From a checkpoint of a small transformer trained on Wikipedia: a variant of SOAP for these matrices, 120M tokens.
Each number is 500 + 40 x the weight over its row's rms, rounded and kept within 0 to 999. Layers, rows and columns count from 0. Numbers have three digits each. The size before them is the row's rms in percent of the matrix's.

# q: layer 2 attention query, 128x128, rms 0.133, rows 0-115, columns 0-31
# k: layer 2 attention key, 128x128, rms 0.136, rows 0-115, columns 0-31
# v: layer 2 attention value, 128x128, rms 0.101, rows 0-63, columns 0-31
# o: layer 2 attention output (transposed), 128x128, rms 0.136, rows 0-63, columns 0-31
q0 114:486503443490503536547453502431482490495554504458494520554512486454504459428597470583470483491415
k0 101:454487519531466508565537453542456444454478514460431484463425575531561462515509518520428558454468
q1 113:554423504448539485568587514553524466517561465587469584478494566544524440471493481466516523564530
k1 101:463540433504532464409426570511472505516456483456506478516593474430568498501486511507508464500501
q2 108:483418552538528524488553507473479504496539591475539467530535516542524479472556496535478493492423
k2 095:464491473533485527458408554532510476523522521503463494456497489584610447437436492555477511483512
q3 100:546486496492488463572457506447492537535467426515524507448473483554481494538457469484480502483506
k3 091:529539410528438518446472478502485550499523478511524552556471450509433518502554514521425525437473
q4 093:516525427452505465531467561473416533491525466517487550579506556544492510418562556497477504475525
k4 087:497587530593470524543476525490496504513471421501505481473528470535560453450424408520450588499488
q5 110:517470508448443475463443482456545454537493553519475454501525467494523476510490458509550540600500
k5 109:466532478471487452552493506579499536514605464547515500556451502484612531491481507467510471418510
q6 092:509460515474540488516555521510475489487489520476605462542413524458509525454437553493545534402479
k6 092:464492500416530442473445525480493505486544557472449542513525420536496404457490462450531505575539
q7 101:506488486541523542519511489491481543467459513490456522442526433524407455584494517508523466508541
k7 097:439390499501483531458544574560578520513435511466538491499508523487448518420508490539467512494554
q8 101:480526491529528463460480554516540573509586431541495486543507471471525520462464509475516531604560
k8 087:463537501465444475520545532427489549491532531564492474489517504507446521517479510536505537522495
q9 097:486453541524542526506531499544459508511478498517541545486523566439502383535474603437472464470534
k9 099:547545490492502505425469512586451506530497469460481534487527461423455481457500515553525470469579
q10 105:504509560496450514467551454504493524467498400522573498493461484584513492487447474507487490441490
k10 099:515542533511508533439560428428489537442469571448503535469564511511506526485474488535582505503521
q11 095:544482564540468585535555506504457565540462472549492538406549473501502482415490451482538549530501
k11 095:464351494480514580517470491520483496505502461463507488513471536460530507484562543436531520530456
q12 102:565444474507524529502542508523490540459442532505501447412464560477501502567515477501475494484552
k12 092:524566556548516498528490593492497580575413496463476493489436527490536500438562504511519438508497
q13 109:487478559458484519529514473443514541505517590478437477506506476534552473561514546532489517428499
k13 100:467502499487522471447489458536443499482522401465520536585508599452537525471473461448488527537499
q14 098:547482538460563442461514486463505487452486494529514578407550462497466476485491458494514549478473
k14 127:451464513528449526465469409529522511490533388461452476559453518512540480445476481479499563479491
q15 096:450468467477521500485517495450498463452555549490502585490443505529520479602481468524550508493529
k15 104:421503513525487481499467552491475563557508456487504519550501547510581505581557481522460599513427
q16 107:494487514535524520473538501448476533530462556516538592509477436489572504475543467520544496480492
k16 102:467491520503479521508542506482543454467437484468553473580465521439535477493482500443512510497518
q17 101:497510505475507512547453489444518599433523404414581489522537494399585512549533481509522482434425
k17 108:525471481494420519551529510544585520529466464579462512457464570526526501480559484456539425499505
q18 101:497500514497508555496501439452446466446447471489503472466518499428481510521474533515501487526503
k18 102:489462551460437468511566475574441517443535524456546483460440501457489519462475456548555520426547
q19 103:527582530446499497528496479511454455550492492448517491444461502545424453565475549580506492469463
k19 110:409543532532474477532431505517525477475516508488513508420508497447537403456509469444479467455542
q20 096:523458455527467517349511576512496476478524518506466466566542457539463513497470527507445471537562
k20 104:499489520547505463517458474511549512504519504488555429531468545508518443525558454453557503479486
q21 102:491529490496508447427555491530470494533533538423543497494481492534556460536532495566431454501508
k21 101:510393516492500532507473507489515448472505515488413471550564550499496460507551493514574483485516
q22 109:487518464605528476423563495487527492511478492509518497467525532481530532472438537560514494475521
k22 106:510524485544534591513533498465486430485538501475482508456502452500515491497518523562526551525548
q23 107:538548481565509522507471476447487501500453499501522386437479518471519600547568553487497473469544
k23 101:561503537487476412526454560520581490513489526458500540431532512496459547548508458518518548499469
q24 102:525461556458477503556481486510515529517476530506598483472502438512503513451480456515500432450533
k24 101:502446471535520478516430523506451551461596456563451471529437476529515506573435472481487516484532
q25 107:509506541525523464480578443530516493489460534538446550433440537458498482519512539462528538521486
k25 115:456508440514537509479547495529505543520530463521467461474483555515472532506501560514552471577534
q26 097:619507490505498558451495492393515499554412457460548491537544527440499494528458467529467585520467
k26 098:440467535496509504460513468593464530554522541478475573532474511494485534499494533431531533439502
q27 110:588469552477468483531424527530499533552473493497466474410528530428474516533477529525563492511504
k27 120:498490413482458504446523535521458497570431432555550487523553453517485442506474507510452485468602
q28 104:564568450536528498545514508479550449455475502471526563521520579524461444554515531496504451457527
k28 111:449496533580527488458565533511503529535536514435469571464428526487459535550471463487467526493513
q29 108:468479482498479521543504583432483485494522553562513536527486501472434489468450566523474528458504
k29 116:561441443475498419494581499526506525410469508473492567570501489492406469502511500474498482489505
q30 104:561496569520477544501481499542489459512492483517505537553476557530506416451541496539498485492518
k30 105:525529597536507507568511560452528549508491369457471443475429540483468527468516502506503509506521
q31 105:508487506511520545415532482574500566558601514406553509474448447527496478485460514470486450458508
k31 110:531558523461523472510460479552482563492487492498471534496493597552542508491512522509502494531480
q32 099:568533474463450503455535536521572475489468480526535425455489534494519469558421489466502459528569
k32 086:471527467510528556538528462524490466532454498492486477523477476482446480542551510487426533511479
q33 099:480427397504440568527505516519496453449553476474479495540475517564574430468520526485506446540451
k33 098:474555496471505483555528548560536537485470513577541491503516456525508513493458544418477600564527
q34 073:452569448456530547418538474489494472423496477509511404534434512508482504396490501521495489504429
k34 074:542426522533463524515539494492523515483555515540525506531518533538496530531470527536463543501509
q35 097:585454494527499489456539479495533436471461496456533537452473515479534487476494483515504475482526
k35 088:506495427532506515509460536500578536566547395448521522514542511571469540456489626494434460497477
q36 093:473464558459440496548504541496514436491438470463551538517438481449519442459477498507574502519564
k36 095:501553546524435496500534506575446541511570500456510504511527404520469492542459422419526513520546
q37 093:438494475461512441496434458516554463546465506458509487490459473494515471501452481449491514477505
k37 094:455535540472573509523560467548511480523466451533461506566547486459510456560494456492558494525561
q38 107:493482490468493496553526442572483438602510488566482456416452512474466532491450525406464507530569
k38 098:501513559484481473510517401508500562507466512569470505543535470534388469543561534534550545478519
q39 092:548528504504472524472448521546427515445449416433541604474459479532448581516508443511472543557524
k39 095:420518535555554487526435516510436435455530461433533499473451505496535473561489504513486483557563
q40 096:446534517552523443536555530483473468519533579551484446527509516412521483434517487525440503414522
k40 090:444531492492596508505498511465450611531466490468460489525466574516593424480491528516427513539516
q41 112:526449528537478624435547514527483513495467507480478490553579482524520516479465533498501487580534
k41 100:515502563534531477505510531482484490486483544492442475575493548465491509409582511464515468528522
q42 099:488484520445561484520523559516521475494505451601459568501512535453491477489406488489419429485449
k42 097:510444510444508526490493490476479477526498418546490538566512501486533449488463436462431496505457
q43 109:482486553617496488531470439503468499462475538476467530459516487486517503511573517577502517510444
k43 115:418464483475607574565459555473488465493514566587573441430537501474443534564506508525459488493488
q44 107:440480497556548543514560464421525597534513500532512420459614457501436459530517446500421491484433
k44 101:494429523516509485418543455529510514526506537537490516463464471492467467491490479524460486502459
q45 087:525556563531513545501469494438447488484386526514517507545565529530568519528446435495471456520529
k45 102:485527499425452563442550441514436585424461481482489492459513474456486493514484489486506456444470
q46 110:480490427521410552571427445572491443557495497500532575429559474505456501507451536507512560619523
k46 100:489552492516485532502499460517464550526572455506463609511511557560550460468492495497592490467468
q47 105:454605474496526481533533498517466462560509563483507460491483511518450530501521447515446537552479
k47 103:429494442475540532501495488483493476578558501535508546473516495457433463519541574446559464501531
q48 097:503543427615506531507464504486504476571472572499515518439549435493532507459547528483504489395501
k48 108:477497483574527498601456519530518524554516444479474513445487501462512519488476430499507492475437
q49 104:532490451567487503492499478452474485563558556439460488508509543498544435406568520566468457488521
k49 098:561484418492540516558535536503517472504480410486516524501508517540455549448527504509456518552434
q50 115:592444458524466522532530508420498511560445452495466584495566465443507546490447447522506464473503
k50 115:529430506496494535478501536583552508509466567462558519565570451494475511556599540510458472500563
q51 100:428481420406566523509557534601479518497491479523465493526533475495510489481472497587522510511477
k51 106:499499524455535448538472529452547492564493571482463452504426530469457461516523454406457552598595
q52 107:465500497508458555476493506444480581491392478515479577495540534535505492434521520535508499484482
k52 114:450466461566460503472508500481510487532422514443558494515520532561514510468463491523503503571482
q53 110:511528479521483543549495483582456498476466506483409486492486476412449570513520476470481452534485
k53 111:536480512505538470515479378502501462485488498473510433545431474519521438430511440504449499526531
q54 104:440519496494472536556438514410423453488503452493516485546492561496525468449544491508519440500514
k54 100:547480469453445572548486464518500555480506461477535569465464474487492484501437541552468497457469
q55 104:541517533454549491454477501473537542528499466515504483452553546526499472450549466520509496523470
k55 106:461484509551466481467572471484497495615492485540476549555553526478532515423496458560508474474522
q56 109:495446459496552478564547533526454542483519460502498538500433529470515550522456480522489577442503
k56 104:482496426455471481446461549454425501453485550478446483511503466489558528513467557387483527494494
q57 107:482496559519578491524447513476462452580504493482555536525526458449458499452553464495499460472502
k57 115:516488613487537511484503443568452546483466470463445466518490446482474505534504499454487526512522
q58 101:416480503527487457505566491545539465505560448442506470577554510478432469537449479513446486434503
k58 107:508544509599461559486410531518463527481462473542474493450463475496504477535514466593505592559578
q59 104:523534493534513488506462486470474458507484522448497503523546554545514495474552486417525573452523
k59 114:537462481461565465587562489473499511559562565438544544487487479505518483470461492486411601468530
q60 116:514478480495516512504480505522511570506510451559506482406560485463480482614500569539511512450535
k60 123:479480437519469518481540506554434465597489547549538531522555509497463493503551468523449530428537
q61 106:578529532525487538446490456467545505522425439538566481539468498445575414478525506524527560492564
k61 112:541483538485447486504497436539553511513536457440484532533524539570556528463551538510501552491563
q62 117:541449469444476513466531478516455539499542536532468497522496551497460514482576549502512487458438
k62 117:520482541508508595540448464470581526400539495491540474508529538443511504426477537585506494421542
q63 109:544425535530554516600501553524495521541491521526477483525488524521483497500531520463445524529517
k63 113:462528473552471455453490445446521487539501442484522541550443380569505554561524468549572462484566
v0 092:474458580469522534474495535544627504516497501484555516478513467446568518455551451538568477517558
o0 099:474496436528506472514516468517451501516504448588494520508468615551527488583515541577546469546525
v1 091:509537495528473448516478500512457514492464512412438460426444537470503528503548534554425505472497
o1 095:448490494510474460432500585526448432514586488535531553499449498510491450475450507542539509555503
v2 100:525467424469531477529544548549511515506420469515486464485508464472488465546476501507545535531494
o2 098:533514531521509490543455466565573414540549535461541564481562524571454503410430565559481565483463
v3 094:477469489514502451526472525538482532507541531493466547407485483554513474476453461543510548546430
o3 094:472445580496594471470517471530409524496476500506502510633472531496527502478532478458494496519533
v4 112:510452484437507489496504460492529463608522468498545450545459509464478543442494455470537536455529
o4 107:578456512489488496501537486481476514507494535475540549505506451482543474529545429510509474454520
v5 108:513488497557445465493465516513491517412513441530449488579554479525497517479493510456561520558418
o5 110:495532527511522584497432433498555540540475563497508461482465483459512545558484526475482486471514
v6 118:399532462456508525488557479528423536469500385530552477517554489492526556443430505552510491527514
o6 110:558448490504453513458484475494499518481464455504577518488540540457479494406505527461499482521529
v7 091:502547564528542467514512507426548516530537420470523526513492412510459504487424489543485516443514
o7 092:487523452467424479536508485585468467438557555577465538487544453543532523516552445424524548528472
v8 106:506467516463494527497571513501540529558565525520552435460558517524466488552504448469499507513516
o8 101:497481495509522506543525509541535568470420535475488488523562498489519556409404493422586535514507
v9 095:536390468484486482404540525521525490509487447596542439486505427518488507455453487470453462465561
o9 087:467448468535500463542538514444479494578428484598558525514557534547527506454534457514496529533549
v10 107:550534547487512480435471471439468519497496547524534543423499400515492528451569540496507508458496
o10 108:443486426521470488475522505476523521482486489587498448392515526476556488444507473539523490468533
v11 099:434507505455567430449551488513492483488543516521515457568404446549504416576418490481510485436479
o11 103:478568489520514534489536485452442488486436487480524473551447500539497548485497526539530487502449
v12 094:513543525469438415575579552471468510438472491471515460514515490446436496501505501467419404501521
o12 095:486479526471527505459566540496502550486477482497508532486454459456410541480482568524547508493493
v13 099:475528512478485561506506486531454474499532510521512537501477583498557448525471520532512527447533
o13 103:521505402486498543546525570453444580445500469518476497458521561475472511475547536456522397466448
v14 094:579454514545418464505579565462554470464434541504441507551518520508481489486515534478472537548450
o14 106:478484563496554567514492496500462493516521509479537561540540441580505472480520530559560540476567
v15 097:547517509494523520472536480492494579540506493450507451498549546401545465485517585497508515491443
o15 099:387499511502494533554507468515486483438450521520457511519510478489605486425460502518487521462505
v16 102:523434496472511475485580417524469551465487446513552478564537571550556470506467476488496486470445
o16 102:548570559483514487545437528456595496574488482459461552436487536465521526457483465471471527508450
v17 096:475494488548456539550496498513491503530561508451441505546512510454509472443438440571530467478490
o17 100:561450484405486475429447477428493487393558588504492490443546522490486549511523521492518447476504
v18 089:509472616517542508511497492468521537514559511516445474536463541454502406415505553477490501548534
o18 093:484465548459496495482541506602578493447501516582527459507524624500535551477532475487476521460495
v19 103:585463527522462496495606472542495549507458539556512463527496477503513468529462421537468485497456
o19 102:518464471398547465509487517561501499557449443519487531501432583441523529545397452529560544497493
v20 098:530464448525453507538425469460530485485461504451450452523524535522539524477510458439513532541481
o20 100:538442556507555454446491479476528398554455559487478529479512529536511453505509510573448388475439
v21 098:534539443468513470501508559630530493455550523525478569528452505590501484476555450451482503608463
o21 094:501473539538515535555555563507488452543532451470557518486475568490511554519551478443530477573442
v22 100:489434493471428527505502506523471462488497471468555512540431473562564561440518596476527499445427
o22 110:484502480425458489497506523411454482519538502462543492487483499511481474484482449470509464450503
v23 106:538549565496494458480508479540521559461501454517497489536490494547440491520584523538451442542496
o23 099:534494497480549519557485505500541543441536462563528504511444439448522521485522460529570498501483
v24 116:349522473483439419513562544417462516471471484561530425520501490501473499458431458522476466586447
o24 109:574524562514485482473473479517530561495397499500450523448422529548412453528510510472480519495467
v25 090:542553477430543517462498516461463478570491474524441536413522492492506524516522509381471562420485
o25 095:448499515468497476457531515471510450429500512451525522495508466500534517541471462455456497478523
v26 099:528511611482520494491471445519459478483478477494494418513481567497437515466500522566523434439484
o26 100:551496487512458524428539527538587476466547476508481488458467484468473513526476468534502477470503
v27 117:517451451497370496454449473480519524467447444544433502506489460558522478544537467499429478509538
o27 116:566524486496567511451472492470417487489519590474627505481523521514484517499505522445469534511511
v28 117:506517529476531513499504523442504450533547503481396476488464501478529497509472534578513411570538
o28 114:552482553460451490506489499512529571449434526520527517527529513517481500486484511527441482449487
v29 100:445474565514476500510514486566554517529529544467438451508507512526501430502513468483568532548527
o29 103:512419453471483527561492494544534431440502507474507516530481519452532549446526513562555472549559
v30 098:479471506513433530524512574471470490557500572515500490538520454484471495482549549571481521437507
o30 104:424581504562505495475493497501570462472480532512543566508533484513467578552466488516543434464514
v31 096:493538507409506511538520523485544430447524444448487530551534481485595516441513535508467594553497
o31 101:468547525528508524474456466539505474542503538446422407536544545566512498494464534521579482490545
v32 091:506516451477483525551527438493534519546460500520475571527478482537449522499494551432511574569552
o32 093:498526536476457522502482513480537567510479455530572513492477551467610481520530438508552528501421
v33 091:492507488439557467524559444504474529557480515436514568588516479419551507478545452577554626560456
o33 094:512517604565431471455527456492485470549555574496524454517579506476544506468548536545531585474456
v34 094:474495576524474546495518547476459473462470541511508503461473502506471456512575465507457451503490
o34 095:460505487505567542482603502534443558519552490502566529495516534506552459495506623565487480499513
v35 093:513521539519486518509521455487556532558554489532538453540483540512438495489496461512489594507468
o35 101:551520498517480506491532565558490474512507524453511478464447477467476440548554505456560532473531
v36 118:492606502502533480492485529471568466511510537494431505500497444462542475434415544515565518486544
o36 118:466445499521431514502517401449479492505473499444520514494587546520498471542518453558564542516514
v37 103:545466528412547484473523454515560486512447549469538565519505470477477458556419508545503434506513
o37 109:475445430498474425489523484546457471513466448543534482495513472485484513493410426529550546442532
v38 086:547618473561551492537496514520466499473368459493481517495459544474500452548535549468506494513415
o38 095:519538585446511598559474518526566519552573496592486427465431455530520491505512497482523549485491
v39 094:491485454458494526484442460561530460511530500494528551587519576527447480518484469504506538464481
o39 098:408570465495571462514538504487493509512473519544478462436555522470478461488550568511429511530557
v40 101:526483523513518550462457462544530476546517508478468536473526513576514439490485505573524467483517
o40 101:515508468452435549482479501473451499491487573590539539469569487471445460567522506450556453523499
v41 101:514425432519493527457489516595549524496504480533471485548461461495411554473590501479489503558537
o41 098:542517519491540495491490467456588523592578489535511507525448499501524528448497474562508475446506
v42 100:494487455546504542430511506586445494504481477521560525578464476483513494478490448471480520519506
o42 099:549532495477566431513528540503509443490517488494549393466434527510524494506599493508525511518506
v43 113:490546486450464545527456511514451514546500487501516470411540616540515509488571405542516570575499
o43 112:550452520557524498516458485478527530410476548471481460500458511513454370450485515554522408606474
v44 104:476507466473494448573510478503455546462537448519531544455477458453495547420482532484418533523542
o44 105:436494509553469477516469538484488445424476491546468545539471517489429503474537515531474456451509
v45 113:471535420470536481491525503495489512475490501551536514454446502479542492445482505544516558512464
o45 114:518402572506502512486549546535413407558488603529554409564550487496477480484613499469495499504492
v46 092:464491523409587451485491509528543495513488513507529553469485487512511495576483488532404477493432
o46 097:480521562458461561433523550528509554534521485497637556489457533567529520418470488485424468517533
v47 109:532479564433526515521482547512551541472434458588530522529496527519506447523476568489510552465492
o47 109:465528509563548530549529516457468477482490486460444437493498487459508451479504424569493449515480
v48 090:515571508520478479519469467403501500473488503474499530472530548450481568550433506536520551520534
o48 086:456489485493538536466512464563469540425542481444461499464533509456535505535563452520479502522476
v49 101:416496453520470491479461400560463415498441529450431454544489488532469447515460578539530571581508
o49 094:516478529472492506505498444463508468519503502496521435504511486506539469511559473527511450562539
v50 095:518512474457507430491486468492514435460508531487489454541438495516486513588457554488538419512531
o50 097:535449441508536523521419459533519460530501513528462529419521499467439528467519514564451530458583
v51 099:516476452542557482444521477500472514521489465512408502451472489388531497489451532471431457446507
o51 098:526490502481437491485445466521471474472444574522530531543505571495463524489526532519519473522554
v52 090:532548506540577504429429400478486437503495487580522500561509575510506456522539538465502532565598
o52 091:522561536483460406531510506440471463434459446521476363414563425503519480446449442557498514543504
v53 100:536456498530533421444505484463550503519568538482591534514476545527541521501478490473546548524557
o53 096:465443481505522525470535499526478434589474465512434514512487554485534510500587488509542534525460
v54 101:521463545469465499508504565420475439550505446485411466511501561458526472388573471478591539521505
o54 103:520458475480528525511473530555548542462452530485494507574565506554457449482484442609430494449546
v55 097:550424466443537496459500500483421473507524518555513475458442469483484406519494559546487484505538
o55 097:495517513497584486498440509505504487500490476555517504519575484524563484483470475476556584499520
v56 096:516464493534446442522543554483600461509467593453542454454539498495498536529504467439466461469521
o56 096:488468411534508532512532523550500522523521594495498548515413537560529493504441533578490463502455
v57 099:502457539515420537482568503608511505492483433483490487528484454476491482520518457503467472453478
o57 104:516545458493544486491456457507485478558509539526530554463493557426546485470455519470528475406492
v58 105:485441535499494454460547492532541471519505489479490385479547510489578499490472473548488501450503
o58 109:486518458510514534555504463454485488461525535448438538525497588484514493482520529520540504565557
v59 110:492509450527525453522493535437532494425516504468481483512532418478427509469455518577485450446606
o59 106:486498481526490512588541473506537541478506432502540527462555499445469530441535510498482483500539
v60 099:499392552554438530465603466534519465484492504537487521513471517503475468550448482544481526561522
o60 101:588443458462510453505553516546513494467538544505479530550514555534505536537469486529573589478510
v61 096:498431448532438528499558487521450468495446436516566479469511491509572518530537452500463496523522
o61 099:507498467553595459567476504479460456468525534580401518486549475470448526496492509497469517497511
v62 104:488546503500486385438539501508515492487535514523405582453478432478521483478498496549479495548488
o62 106:454495464447512528534480478516455506510574503479515532522501465437477468555501503506442526486504
v63 107:583450460562479500534493559574474534483574507474503457494530505465476506490583414481485434514524
o63 105:512467484481515482494568509478490469441476536481490567465509499515523531488470530452584466491468
q64 123:511496473443560548474443538484473493496492521539496429496535446560586567498469503532489503493514
k64 082:504484466533508457485533519552463576494529542540532494525512489493501427525439502478431541486491
q65 096:523471428498486496538504496532492519453540457519473467431449491548451462549466434508522513482452
k65 094:542529497460528475459435475484490568487492539517471569572503472490479532466490455417509566458462
q66 091:519433475443460504557530519477410494523517487525581486507409521432508500528503551604566491542450
k66 097:495494454536532505523451535569514493505489486513463504519470464600490484592431485462468571499506
q67 106:521521444524504489477510536508593573482515479438532474400544488499540503494539546502505436539442
k67 103:449544500460492547515557504471515586502530485477514475462449530489492497498513528568468518525444
q68 092:469488479534503520466479495494522454504552543482428496539454489507532554510524549477447573427487
k68 091:459560510488440509586598497425448520484500498514514387467516526554524529543551509462527498468494
q69 104:479473477492550488486498553435491492459562485492536431597521550476507467568534447507491492541469
k69 099:510517465467542555537483581472502471459528543548488538494550492503535450524504509558494462478524
q70 096:474481483511496485547526527440549488530543466545439440571450516489506532508473508489564496540441
k70 094:525537552457474552472525464495533410525493423484515489436534530447459451514519501471542552451504
q71 100:566469487486542491486439530440462495531507498494482469558518525427433488458513534517518503539541
k71 100:511471570519496545537506516500490548513491496513481405408510456520519501508509500503531474509460
q72 094:505545480443482508429502531505511507550440500491545528467513453503450520469503565462488534473481
k72 108:517514505548554444602553584528555501488513469552471520528516514475544462513473528505478430504513
q73 091:500455431565475507544471438573455538549499500432497465454530515489517479551576476471561529475463
k73 090:478490459493482491487550545466465488479512522473412490507506427421534526502476536552488521508431
q74 096:512548459484472541543534456457501480448456541511502584532524540580523486536447451466495507473472
k74 098:433511536503491538478463477466507503479497523514476520461504486540548568479447527453558501474533
q75 091:518487515527473469464492453458540462553431532488598482465495488454453468468546513560530396534520
k75 085:530548479470429460579485581520546526562461526490482549479538520455446517438582545547543550503522
q76 105:486488483478512499533523522572614456502493535519411546512429570497524531530502520525501542544482
k76 103:463549492484458500489480529519520519519540486535589540496528500453527427522444487536497445435570
q77 089:441428482584546464497488521514482515510569482468522492490540539556473506557480482508452459488426
k77 105:441508429528487496565524496454546529530493556513501473462511470445523525546494507534466593441523
q78 090:509540536535447477524492451471433501515538500486538501486531508481505530501568482482544513449486
k78 104:520516513516518470506524566513460514538517513580451454510423494475534524508477489512485408505451
q79 095:502518569421495488536491538483449535502488498397464508481517500479477508497519503484484544514449
k79 096:510473551467545549510439515588545549464518506483493447496522556390549438536498547541440563483510
q80 095:546526493554576511525458464490447543436514506458524466468531459499447569486560502544451489528482
k80 110:452414505439461509487498496504486528534431408520633520509461560548513489459522513500483419519537
q81 098:562470547440494497436534501551432505468532560515461461506533455596534551497443507544463458523581
k81 095:484471375385546521503499545524479522517543509481538500513435531458487517498548435486543527566526
q82 096:562547655529453498474528521524525482488511494456480535492498531518483530470481516455490522544524
k82 097:493375495483582447498458565463459492437430556518475506540513499535504489486530422530484476445457
q83 101:506506542425411532481534459490498465479434488511491406510525474547472520473552535527503600474530
k83 102:471469505522474513504458538503469464545586539564489552517493530515491509619548511486526560518525
q84 092:496498506522423539443520460497525491472502526534546478544466491522428474574413482499424479536474
k84 093:506559549497514537536482518544469521554534530453502483481452576530486546435485510440465494481559
q85 101:528529517532559435469485490492549400471640505444456461478481461504508513531512491459481492495458
k85 102:472512475455417530449515493463509528437470454545516480505481507510515454491507451495550538490494
q86 101:482515563532531562518479522506451441504527540489505524428499459538476484579552476514550485540480
k86 101:509484556446473503548536496494431495402495492470466535540516520486481496453517521492503460511449
q87 094:531421472466503544516516436564472516554492516575502494552515498445445611470443448486500465466528
k87 093:420484526534485501564462507452557454501517511505511465494546505575499498552436491449500481548448
q88 096:434530531532490485560500440414515491520537467503518489415590548496455476551412504461443447499594
k88 094:517465488460487521569517452548609508539471566426470593572511462511556524441524495490555493481489
q89 095:494439488478522508499500548463491562448501521552529536528553453508496486502470413504483560520499
k89 090:510542510510503488436476534457520499540492487503494467515425516497536573493424483515531498570509
q90 102:545459514469536505526436569487493499470494500561518583525549503576480443503505593478551502568530
k90 100:528509501539545463502462499526497555443512529464539533568343542471442559510480572548527497507564
q91 094:456496520458439492488558539551526476532523458523493558506379566496573456544503511475559515475542
k91 097:481650518514511473559441520469414532471513475470542545476489533501490502434480542481559525497475
q92 107:588493528520468533554467488451532474523460463467518487479523552530545568528546432573496499447461
k92 105:413422526465493506540458558502517510475537494497516573458500569469450507524492492493503569522467
q93 100:500470509540507489394531457488551566449471433563496520499451467483495543468466492504477480477465
k93 100:480506451538425493508510484478476528494459446540487503532442520560494516535422478480473448471531
q94 101:456551476530518463502518560492477477441505374469503531510568486495486528536490512579438454498457
k94 105:506449430526474509484485485497479403478527484519480576481444519443535534519497459481519541493507
q95 100:531527452489490484501545498472461514415500487424469541497450564498486471519517516430498441518558
k95 098:526541494469478478476490544461532487482563472436447534467494490492571550581533409531596462541451
q96 082:506516455488502522440466477474554480565442472468485473524517441533530507460506523473535540519516
k96 092:456523507513513517454472476480459509533467596565493475546481484480530510537449510541477433532528
q97 102:509474563523407515528576468522556526472477503486529537435460571515519426569443511550552457558525
k97 104:507419480548512504479531488541495518578528528440491514456478489504424521468531516477451463482475
q98 102:513502388521406484467512442566493545419467510413527530541481538495494540516506498496442496523548
k98 090:511492554477489572504398485457413510526528466563537561508460434481573515478436499502575486541492
q99 098:526503477529516501532471515498566516561496510548422524519434497558536566465478495562536441507552
k99 097:576536487519511496495526486470460489435472472490515435523559451430438498497476487480480487518408
q100 096:475516492435528450414529520506528536402504463458528501405505507473481492508506492511511444593516
k100 089:607530536503470544475468503509545545487477498537535466542524424528524562449527519458493538481535
q101 089:507551444513445516479551597542511496504513484511410408432487543461487541491551489461497465537467
k101 098:558505506444487569436561469461523511438551472454483508542545574527491469511482454499471487553524
q102 090:541544474511512503468441494442475538449450526474511547502439527485547485459443452458505545475519
k102 091:495520481598550513500551517528567569532588597545508474490515448505515525479491534614484478490461
q103 093:499522465470455536523549490506540466489516598477468503501524514502528541502595506482466481549475
k103 090:500473508471538503433533575482458424511465471454556507453560533575508508468500504487542543514504
q104 102:540522525501455587468497525466462551572539544518527487486488516505520516512503539499497543504469
k104 101:475459536591525471476586472496523475580451502511495493505550488532491449502549522483421604462486
q105 093:452487494532519512466528475364481422488434527566520468462537486507488531477468471482491500454499
k105 100:540508501481577512512574557545440512563635515561482497601523537483545451579488520528464572543551
q106 102:468498421449429453468480551514521473516511485538520498453530474435429475469514465536482581481568
k106 094:503518474522399506488561548487494514578504511500533444524473527494515527538483508450579478492537
q107 101:535576488459529484505507548549490538539500512540439451531454464511515526552410506496534493524475
k107 099:451443479564484513511528505472531532554501531537487470413499544458526511472507519591478547497561
q108 083:475541519536490475523447515521545489530563516451544487493449477473514569506509589591456450532512
k108 093:459515462454489497468531505494483506504601468524430445443462550434482473493475456498429554503492
q109 101:492524552496615499464469448448575491493483551514490507558520526440541429527528449466478478494537
k109 090:546533535455478387525544618517463528524523476467474539459586519513534501541543485512504508532530
q110 089:433497533491489511516507511545540556547527474460426444568488495529556599542523490459473571462500
k110 091:433471491539503555514531478443496486527471443534467469521455502451509470494498532565524479519521
q111 094:561502427506551513541411465452465533477477441471495505509540451470522517466529469496434482538536
k111 097:483559446559455442433473503516556447532527553484548561503487460491510503543541553507521450434459
q112 100:453448514520471512481523502514489532518464484561515495493496463508461432517458471502613490517507
k112 089:526563511530476527538459431492431587483495478581496467511550516520507488521506492446452518556456
q113 090:547481492521502541509548461438575471490445510516515506468559459480528547510589556451501479456507
k113 095:576487458522464498475460491490514515514505479455556507485497582487485540477472473468514547538436
q114 100:485508465443534455497523524547433484428428524535464518438513448433527542504448466469510545467471
k114 101:512510500526503451467487522370530507554464482506536447492475448448455445522428564484514472466527
q115 105:556534555466457478481417536487505586500472435519471475519523443449475500460414494502496468483509
k115 112:486525448565494501474555461524471513506518600520465476444544470529500529521470551484496406528498